Weights of a small transformer language model: no biases in attention or MLP.
Each number is 200 + 40 x the weight over its row's rms, rounded and kept within 0 to 999. Layers, rows and columns count from 0. The size before them is the row's rms in percent of the matrix's.

# layer 2 attention output (transposed), 128x160, rms 0.0731, rows 85-105, columns 0-79
102,189,153,276,134,116,208,197,237,246,265,127,188,195,202,195,232,207,160,255,185,167,229,156,82,232,239,235,158,292,211,212,169,192,202,176,244,212,239,227,211,217,189,185,219,144,269,202,128,183,158,193,162,197,202,208,207,141,210,164,171,214,194,207,164,257,194,264,214,156,199,214,219,183,164,197,214,191,212,39,184
097,222,208,206,205,214,188,160,121,211,189,173,269,151,172,173,184,188,261,136,192,272,201,197,220,225,197,250,202,189,218,191,190,206,173,222,233,153,219,166,151,348,151,226,175,96,163,97,222,228,220,121,243,167,176,171,223,140,195,233,172,192,123,188,243,84,200,225,185,179,128,187,233,171,165,236,164,197,214,240,184
087,239,170,244,190,144,172,209,313,209,201,120,216,201,157,151,175,249,255,121,225,176,219,177,185,233,238,228,156,195,185,254,194,196,215,186,166,185,195,195,279,62,220,156,196,199,190,253,223,260,162,216,205,162,207,167,187,243,213,175,264,183,157,220,232,199,162,288,178,211,117,242,234,102,154,219,175,283,154,139,190
099,162,282,206,161,250,194,194,217,249,83,304,225,285,221,213,172,220,272,175,223,145,188,251,262,125,213,129,211,154,195,161,158,299,206,168,164,222,182,273,224,141,247,181,218,222,206,217,192,176,261,243,180,266,230,180,161,205,180,216,203,248,273,207,197,245,223,136,128,231,176,200,121,171,217,152,191,168,250,260,236
088,224,164,250,233,222,199,133,259,213,269,147,196,234,170,168,135,173,324,133,218,172,172,215,269,235,212,214,196,214,264,242,170,254,166,181,97,223,215,291,243,240,237,173,176,147,194,225,202,238,228,217,199,187,173,167,200,156,197,201,213,179,129,269,266,194,248,227,142,255,141,235,218,155,180,225,226,211,161,200,167
102,247,171,185,245,186,189,178,264,196,238,78,158,208,219,267,171,121,170,159,174,176,178,179,168,253,187,285,251,283,199,238,250,144,217,196,156,245,122,155,209,133,198,153,172,214,237,257,225,211,149,231,225,192,156,209,307,163,163,144,223,184,220,166,188,179,190,180,213,267,172,206,205,223,173,207,179,187,243,180,184
095,291,193,188,232,187,165,293,182,178,238,162,176,202,213,204,200,244,187,221,276,139,223,144,191,238,198,100,182,221,224,243,162,222,190,193,242,185,248,210,214,164,199,137,138,231,221,248,264,218,210,203,144,217,178,254,164,209,164,138,133,198,199,204,188,143,137,215,168,242,256,207,303,244,187,154,146,145,201,166,193
099,183,221,166,245,174,215,287,269,175,204,113,155,216,223,222,229,236,89,198,242,213,184,162,309,264,212,180,189,224,253,237,196,171,224,229,229,169,249,234,186,145,208,165,164,280,250,233,243,289,269,236,97,174,105,190,184,280,193,197,200,171,225,234,214,228,220,204,213,213,295,201,231,239,237,185,174,178,189,227,200
098,237,184,128,231,194,248,198,224,183,175,124,192,272,166,103,194,259,201,110,188,196,172,197,160,201,196,245,155,281,215,270,204,130,224,66,93,212,231,165,236,202,182,240,246,198,233,275,221,194,172,208,274,172,198,203,259,205,219,213,221,242,242,221,286,238,219,230,243,179,254,149,187,167,177,151,226,186,219,185,252
118,134,235,183,268,237,236,205,235,211,149,178,196,164,227,196,225,205,150,128,183,243,161,166,209,252,175,176,205,158,201,236,214,233,218,283,216,188,196,197,183,61,235,221,193,270,206,213,277,310,278,185,117,165,130,263,231,238,196,169,205,167,191,196,219,194,239,219,241,283,200,185,196,210,200,219,110,173,188,259,227
110,249,138,200,127,191,177,271,210,245,200,191,216,209,197,241,203,91,193,193,227,249,188,174,151,123,237,266,253,167,217,214,300,226,234,200,158,233,261,174,175,270,184,241,191,228,189,137,156,233,199,274,185,298,190,195,173,222,258,196,151,211,146,258,253,161,204,233,153,205,176,202,250,240,194,254,200,178,108,193,146
106,143,179,211,285,158,216,153,146,178,252,180,180,196,172,171,194,228,107,302,177,212,198,249,176,199,177,211,165,197,164,210,204,140,197,221,216,167,168,178,205,166,155,284,206,220,166,158,214,158,237,191,161,106,186,212,229,199,213,168,207,240,249,223,196,220,193,202,288,224,234,245,251,165,178,253,189,185,145,120,231
095,180,156,242,242,201,248,202,261,205,193,136,161,240,133,198,194,128,170,243,225,255,223,226,195,217,263,217,216,212,217,194,197,173,166,221,209,173,261,298,194,230,199,174,200,145,199,147,192,244,181,194,169,88,216,174,195,199,181,273,220,202,180,241,196,249,182,215,199,92,200,152,207,164,240,224,194,210,105,168,135
095,233,205,148,157,220,250,230,199,185,129,164,256,272,166,201,167,174,209,174,225,190,195,180,228,159,249,219,131,227,224,184,202,222,139,176,215,144,149,183,227,218,135,226,213,155,204,131,226,274,268,166,189,225,209,118,276,180,167,249,169,269,256,240,287,111,252,247,176,174,143,169,218,149,196,210,201,162,223,174,263
100,202,252,205,151,212,175,218,123,193,159,304,232,192,207,213,262,169,114,287,231,163,191,227,207,101,198,226,187,162,157,85,234,173,198,258,261,193,116,148,195,194,228,198,221,230,139,101,197,157,189,196,212,186,202,200,220,223,212,263,215,187,229,201,173,216,180,172,196,174,222,215,214,234,186,213,222,192,153,214,243
109,261,246,221,204,131,248,261,171,157,222,140,208,217,208,111,220,287,185,276,214,181,174,206,217,253,189,229,140,294,174,175,181,167,186,146,244,217,196,160,194,233,153,237,220,158,224,209,234,189,270,159,218,98,183,152,211,193,204,219,191,198,188,223,226,196,203,195,236,105,205,160,189,239,199,159,148,204,188,108,221
103,247,137,325,213,194,123,204,239,202,159,284,215,175,149,240,151,143,222,182,235,208,226,221,109,190,220,214,267,177,154,205,210,228,197,186,210,234,124,200,235,203,243,146,201,203,191,255,199,141,133,238,266,261,252,303,188,216,179,251,251,255,237,215,176,165,186,251,226,199,158,188,232,207,178,218,193,229,240,194,175
105,114,266,128,154,223,237,190,128,216,173,260,203,225,228,180,183,293,189,203,142,148,209,213,258,133,150,177,206,205,178,132,186,182,190,195,187,256,139,186,213,132,202,170,150,223,194,181,224,167,196,194,205,179,226,104,224,175,168,195,154,195,221,187,176,208,190,111,173,197,244,208,138,208,206,144,237,160,252,205,237
100,158,136,195,174,139,207,188,250,203,152,132,254,227,132,214,182,216,257,222,200,130,213,210,183,275,201,223,193,196,179,185,177,223,252,160,233,200,182,197,166,91,171,197,198,201,276,250,189,128,212,202,217,104,247,150,180,174,147,142,188,236,242,194,197,205,238,260,202,208,136,236,150,98,198,191,196,219,251,156,204
094,142,196,253,171,239,188,158,185,231,190,299,202,208,179,161,184,197,208,191,125,221,187,199,173,209,180,228,216,113,166,194,180,203,212,182,244,221,235,245,210,202,245,199,213,204,192,146,185,263,240,207,210,228,189,258,207,180,278,239,241,179,180,204,199,186,220,269,199,172,193,306,183,184,211,253,262,213,194,201,166
092,148,182,197,213,198,180,252,169,216,237,247,183,158,199,243,155,216,214,249,140,173,213,183,233,206,216,117,214,193,163,189,164,224,173,216,292,196,194,224,162,178,168,308,206,217,234,231,182,203,233,158,159,208,169,235,273,135,170,157,198,196,224,227,196,178,210,172,246,240,265,236,189,223,231,157,132,230,228,189,190
# layer 2 attention value, 128x160, rms 0.0799, rows 86-105, columns 0-79
100,154,175,171,134,154,183,197,180,201,258,261,121,185,206,244,269,184,184,228,266,154,143,173,181,186,137,192,219,231,195,189,240,202,224,204,213,212,199,226,275,203,213,197,228,209,195,261,181,165,157,307,168,260,177,191,164,269,243,206,142,163,154,189,192,366,226,222,224,243,261,135,239,155,233,235,235,232,214,187,183
089,168,176,156,260,200,307,258,133,187,198,252,223,164,183,221,233,140,188,169,156,224,170,273,192,175,192,218,172,179,124,182,179,206,171,183,176,245,203,203,152,178,142,235,175,146,206,155,239,199,247,247,222,199,265,216,255,164,185,178,89,230,220,192,195,164,220,87,225,246,212,233,188,211,191,228,88,158,178,259,218
096,247,186,198,181,200,227,240,224,212,210,165,197,232,211,187,194,173,153,182,181,255,234,199,175,228,234,228,187,213,174,171,204,146,194,185,192,198,209,86,59,200,171,164,195,235,166,206,242,213,90,148,201,217,129,218,215,199,199,171,314,154,216,170,202,196,152,288,169,157,223,243,183,213,193,254,280,197,196,127,158
090,174,216,152,246,225,177,256,121,138,288,274,216,161,199,241,294,252,244,219,251,176,242,219,204,177,275,244,189,121,150,147,219,111,252,171,140,239,176,235,102,141,165,220,203,144,259,111,251,157,152,202,187,169,267,208,183,250,158,187,138,220,196,168,219,196,214,256,236,160,226,150,233,269,163,209,147,202,230,197,251
098,185,217,182,225,273,237,256,170,114,189,266,240,151,198,151,211,195,304,196,202,271,194,128,228,175,214,172,141,126,163,237,189,274,150,200,139,127,284,246,140,171,163,261,229,169,182,201,227,146,166,180,148,237,267,243,197,249,252,198,160,271,193,208,209,147,209,211,169,191,215,221,151,161,214,188,157,259,186,270,258
091,129,186,215,190,239,238,43,185,218,175,182,234,182,147,222,175,156,168,120,167,218,186,245,238,178,228,275,226,148,164,200,249,169,224,164,208,250,99,205,231,176,206,192,219,218,167,163,161,193,202,251,245,245,283,196,169,169,211,271,259,145,171,197,210,214,230,252,182,190,164,180,129,185,232,193,157,245,210,260,249
110,194,184,217,227,214,169,94,164,183,145,182,259,182,119,135,180,188,250,236,174,201,256,257,219,227,212,195,193,175,194,117,204,188,199,145,148,266,178,219,242,177,172,235,224,210,204,162,156,169,189,238,288,251,211,226,175,89,233,189,175,248,227,154,179,177,218,237,195,243,152,205,268,164,210,109,98,249,139,206,207
097,131,190,218,157,216,155,207,199,181,219,198,231,149,255,190,253,104,191,184,219,262,184,223,215,196,261,177,202,216,209,170,199,237,177,226,167,189,137,290,166,182,165,230,192,178,237,146,265,169,198,55,173,226,244,190,233,159,165,160,105,239,142,216,223,212,196,200,190,286,184,236,237,261,210,223,187,127,171,270,197
105,252,101,149,139,186,190,182,178,188,193,112,195,144,116,222,188,190,246,275,196,207,231,190,195,199,205,231,164,255,167,145,187,184,152,129,186,193,202,250,264,164,149,227,250,208,187,242,160,136,140,253,290,260,227,210,208,147,197,131,161,203,168,192,164,177,199,121,185,194,198,231,210,215,203,164,181,210,155,200,208
097,195,303,199,228,169,254,139,205,131,151,233,196,190,192,153,206,282,193,176,190,206,234,206,223,153,170,222,189,160,182,160,191,140,201,179,195,184,142,238,233,221,225,202,203,171,236,174,276,166,214,197,272,125,238,179,138,272,239,199,289,125,272,204,200,247,191,213,213,146,197,208,221,132,172,152,158,219,200,213,210
104,252,109,164,204,210,191,310,229,229,190,150,208,200,205,206,227,203,252,157,170,177,173,180,190,244,181,131,243,231,236,229,173,271,187,158,201,178,231,169,299,197,218,183,227,154,206,276,162,265,191,212,258,230,216,153,183,182,120,171,131,224,209,221,211,182,248,164,209,187,171,117,161,226,289,162,195,177,193,207,174
089,156,237,153,198,130,171,187,175,190,262,221,253,164,190,141,210,240,205,204,226,185,196,205,188,195,137,190,183,145,215,162,221,191,202,197,203,253,157,148,283,232,214,237,208,187,225,142,225,218,305,196,250,216,176,189,116,187,160,230,144,209,212,205,196,129,226,257,260,247,195,174,299,184,146,165,209,212,219,217,251
099,128,190,223,165,166,173,197,200,255,287,211,205,143,179,220,281,196,157,195,219,250,196,250,178,208,105,253,240,200,195,149,181,218,233,167,154,237,260,232,183,206,225,180,226,228,211,170,213,156,112,190,222,207,163,158,217,261,181,206,185,150,118,161,204,277,173,220,210,208,208,243,230,227,197,220,199,209,203,141,148
099,267,202,226,192,169,267,205,194,242,240,189,170,250,185,197,103,225,185,172,171,213,224,145,175,194,139,177,226,177,241,229,170,216,226,196,265,179,287,162,179,264,198,182,179,217,158,298,142,200,188,190,192,224,180,240,194,191,189,252,235,208,206,194,264,209,199,128,238,185,181,174,113,151,210,145,206,190,263,139,100
100,111,130,241,182,239,156,181,226,164,289,197,222,182,213,208,207,124,168,130,229,155,200,200,199,218,203,230,268,187,298,236,191,291,235,242,169,163,206,190,257,165,205,226,204,195,239,193,151,263,248,248,159,231,187,169,211,179,162,218,175,203,198,181,209,200,196,204,254,284,200,266,222,231,190,255,226,138,214,268,204
107,207,249,162,222,187,272,193,203,147,211,188,204,204,233,207,184,239,168,91,152,196,187,157,196,125,204,248,190,170,182,157,197,120,168,181,185,196,263,225,196,228,194,197,210,191,170,184,253,208,306,154,117,149,207,156,216,192,185,213,207,188,186,210,202,176,186,185,136,180,206,243,175,219,219,156,209,165,213,190,221
100,290,209,264,146,220,225,213,195,255,221,222,159,234,214,212,178,154,206,212,188,277,149,172,189,218,238,175,199,244,233,245,178,252,231,215,199,234,243,103,147,188,191,123,172,230,180,230,141,201,129,117,180,229,170,270,238,192,210,242,294,181,199,203,233,207,232,198,195,233,170,156,208,166,196,237,230,228,167,159,185
091,195,173,183,259,162,236,295,239,148,211,237,123,165,242,203,208,160,242,181,182,193,150,235,212,227,178,202,177,226,220,260,166,224,143,222,179,187,264,171,222,195,159,167,221,177,154,243,246,240,152,226,159,338,158,196,256,221,229,171,178,163,221,185,180,160,245,154,208,238,244,210,204,239,241,201,178,192,167,157,173
091,289,194,196,223,127,213,242,270,172,210,171,180,228,199,259,201,184,177,226,216,188,191,207,166,177,210,214,185,242,186,193,235,152,231,241,231,190,162,148,265,270,161,275,224,192,169,179,207,238,254,247,241,175,240,194,174,203,129,211,232,186,228,192,213,190,181,134,167,122,240,86,225,199,186,231,151,173,178,183,227
101,248,155,150,192,188,200,105,227,179,180,80,163,226,186,248,183,217,232,199,175,182,214,227,211,211,131,215,188,202,244,257,162,180,247,233,231,222,210,163,286,185,196,107,199,258,209,236,207,204,201,209,252,165,224,176,160,211,197,219,215,194,156,191,162,137,251,295,152,115,197,146,166,127,229,170,221,189,181,205,194